config = dict(
    attn_scale=0.196,
    init='trunc',
    decay_fraction=0.861,
    batch_tokens=262144,
)
Each number is 128 + 24 x the weight over its row's rms, rounded and kept within 0 to 255. Layers, rows and columns count from 0. Numbers have three digits each. The size before them is the row's rms in percent of the matrix's.

# layer 7 MLP down (transposed), 1664x832, rms 0.182, rows 713-727, columns 448-511
101:072171084114137133131118140123129132161123119082162117112131130099094120083119114111143106119163143116131107104063139104114144160125133138155174080165112113145148144124127117089148127125092115
104:149108143139114157150148112100090095157136110134175141108101112120149158135155159111135166147128136127135135130121131132093178160118165172073120088155097128146127123154142097139091145093101150
098:156131174098109155115155136101134148104109102153107070152140130130120097122150123094130148109134142077132103154162131121100119172114116119112127144141094131147113113125117120151113111131168119
098:115112132149115122104179141079122132131146126104166119150138090104140148131099115162172117119138151086165127146106122138136105149125152179161129135091113103142140112140118106114099126162139108
100:117154159107139166149119111131126132126125083158108174118083128122083115110145133107135113111099112156189137116130139111144111129107147145096157140063147138121126093087112130120134135146103102
100:151141129130174206171212087158174114117126159134139137135127129139128097076118136175110135122148088148108153134100154142153134105126086107151122103115092158153179101142093152133133150117145094
102:089124107127113106118147118148116112117134159154141113110097136138073119134112115174108117109088092119155138121133130137105124098129154152135148153091116122120111117158121148141139106143161147
103:158135168111143150113096136153080110159157139154128131171196089129133133121136100166102146128131139107148156143143143161161142096110101114153150112129086090123133132132173126105122133114101108
100:136175109128128100125076142164122123122123190113189140121111162133142138106126118154134141138172129132122119162128137154157120123118135164121134111105140119145140118131102120126070124132135140
100:109125086156178136116106114175150100132161110093130117145145110103096103140116112154126117100126120108127103105148101124090192135111152101150143092110113161123146099098136125135119118106151126
099:141135148127099169118098127102122126125169098124101130103148139138115157121196178155097144088115155099138137124115228150130109121093166146126205108136165118158098112105158138146132142182118125
103:126137161133118136115120086153157139112152133106141180126115126118106114128146155142141114164134083176095123140154133146112085143148103130097146093126111140156156139094114120122100118085134119
102:110133095120076120146139073157164152111147155149064123136153139132132132121093128139102114119092142123160116120122137104104188128094100170121142115152153104160122083115128149108130105126143134
100:174165060151140124094140115130098164083099130148098131132119147165137100151142111130099134132097108116135067129102096172112164151142137158141124123125158123123117145139108165141128165167107101
097:168128129091133133148164129133122140118144141142088125146117121141137141091079128103105110155128152099118122122116173170119132133151129104147104094122129137173129131145156121128120138185149167
# layer 7 MLP gate, 1664x832, rms 0.0888, rows 714-727, columns 448-511
100:108157136128142115124139144124156166138083136154113133177133097136115152107129074166124171134157134106126086145107106122139089175088144134109081115133124138160136141121124164146133108123133149
099:120119140138111120117095124119120158115124118124135087121174112128130090077146104131086132127143100151118097135150151131118093127137134133137080130140120129102148123109121168124127155155110130
100:064120127124120135106149163084111139168130069134095174149101128137129131148162100151131065104145118106111128154104124124108128149122143134140117088146129142119132167151090162136132108147149138
101:139121114130106158115074119162108142163141120113159121097115067106151120151111134156131148148138149141136124152111162152130112137124107148152128101113122130153101151122085110096145165130131094
102:171103176110148127123096111123130131116136105180110129151159116147129130089151130148148120076142104118146086069139182101120137129151139093159106106172126150147073134125094136136152123145143117
102:130127112135115130116097135080059133112130125141116121104142111122148143140162108161133127126133165115171148149162116135129127133125128147156136144114146094120163128135144161121088113132124094
114:172127123135146131127103096137095113126134151081129147116135104126148137094088123131126115106115149101131143108123147154164157102117103124111141108094101130132086178117142096105122113131120114
104:125113136136166111141124151098120133086110084150135146103108100164119110145124128124110088136096095170139104071094126141127070140152110142115115095103139125109150091100117112084154123147191140
098:154104097070137156167075095107143173107110115158086124146142189126135149068104087117118151123178094129152115123148140111127105142109155096162192154119125146117128157141079149150151140152152115
096:108129165141104146167144145091109152121153140140122132130135115121145145064176146121113154142205136108108111126132142112113091107155152138177135083137157100156145095117147153170071155127119135
100:109097102123122120125122186145150104126144112129144156134123088140133166172061135079092157140090131097141181136160135154106139093165101162140177114118138179121145078117116152161115118135135139
104:127114107125146091142117107145152127137166118142149173127142102155107131149104197149144143158183137139141153072094146118147163151152108147090138121141129149127132138167158170159121159119170127
096:154089105100153110120115115141131167160138163138080161129188124108130164117147084128146130133146057114154099133122111158135112157108102110155120085125096160064115130119117136138127152162179134
099:147128125139118132144105117124077179131151132096106107160135142114137129132176160137158098130092126102136082133111107114124116097119127150168144134153141154107157133151140164130084146167123120
# layer 7 MLP up, 1664x832, rms 0.0943, rows 714-727, columns 448-511
099:168169144129185114122136124098155153180093139120118129109115092153119148107107137119140143125131166148173110106110117162127147130133155140122116153121162098096119151131116132118111081125110140
097:166083133115121109139115152112104080136143139141149140145170143122148106142146126103136119131116165095150125161162143170080150158152099108140151157133137123172122156120102132156120133137142089
097:080091115139114111144120082110125172132106145139170145184148104130099137081117163117131148084092123111105143151149126119116145153080118140090112078183103120164129118129135140139098105118099109
098:085167095141134136114120128150133163085144144163143128153156115146083119119150104103174121124093143123167156138159141139090121180115130145119148172105111138080104066137138163100124119143113162
102:110109135145113169152118107133114166196145106123122088108122101142135125178158133097134108111135114108163126125138136120153142130161140160133133119104104131099141061128126158154114117130125085
102:112121129123193103151163110163147106140109140144158146138129089105137122134149114144131081120115110151141150108148121125151099153136141115131130123135101141087113168164118122173146126149105149
099:120108110147107114167113151144112113069158107130139087148083113108178104139128151080159090138126106132128112122107139107127158147132141152113150134115105162150124150130100107151134112176159109
108:117156153126127126169163140153123131102119112108118105155107136087136133117158147119130125069118133122164175133122096124146146078122132119156123114124130154119101131117118152140154141135107090
095:116137139129079129098161161129120143131138105121121167148091120145120166174118102123163144126123125141121110134147166079119179120137152135161115155135117093107139109141120099126099090108187088
097:158134061106092100156121142109115139117102146133131108153138118104124126169104149131135132118137142130111106124112106097146118117145085149087099144094124135139114160133177147117149145133090163
102:160101124147176145112110144133144133156134099115132119106149147136155124101140134146145077088160134147134112145137083150146134086135152085119090158084129117129118140162137161120135096125113141
101:132099129145146134130139098115142117143139148115149112137126170097122103180145141114069124063126129173130141110129164105108144107118116150098149135082074147163170119145165120124100132156110118
099:133112123117122140141110129147088126122099111125160141124124157075136132104134130125138108120130093150113100113161144135098138129156095135132164130086102126125149159142108091125173153124141141
098:160132123134137152122167110103164154116096152133105126120146180134128163129098123144104140119128130130133157132113145126142146153136104124122118129136139118124149136130118101148134123130140141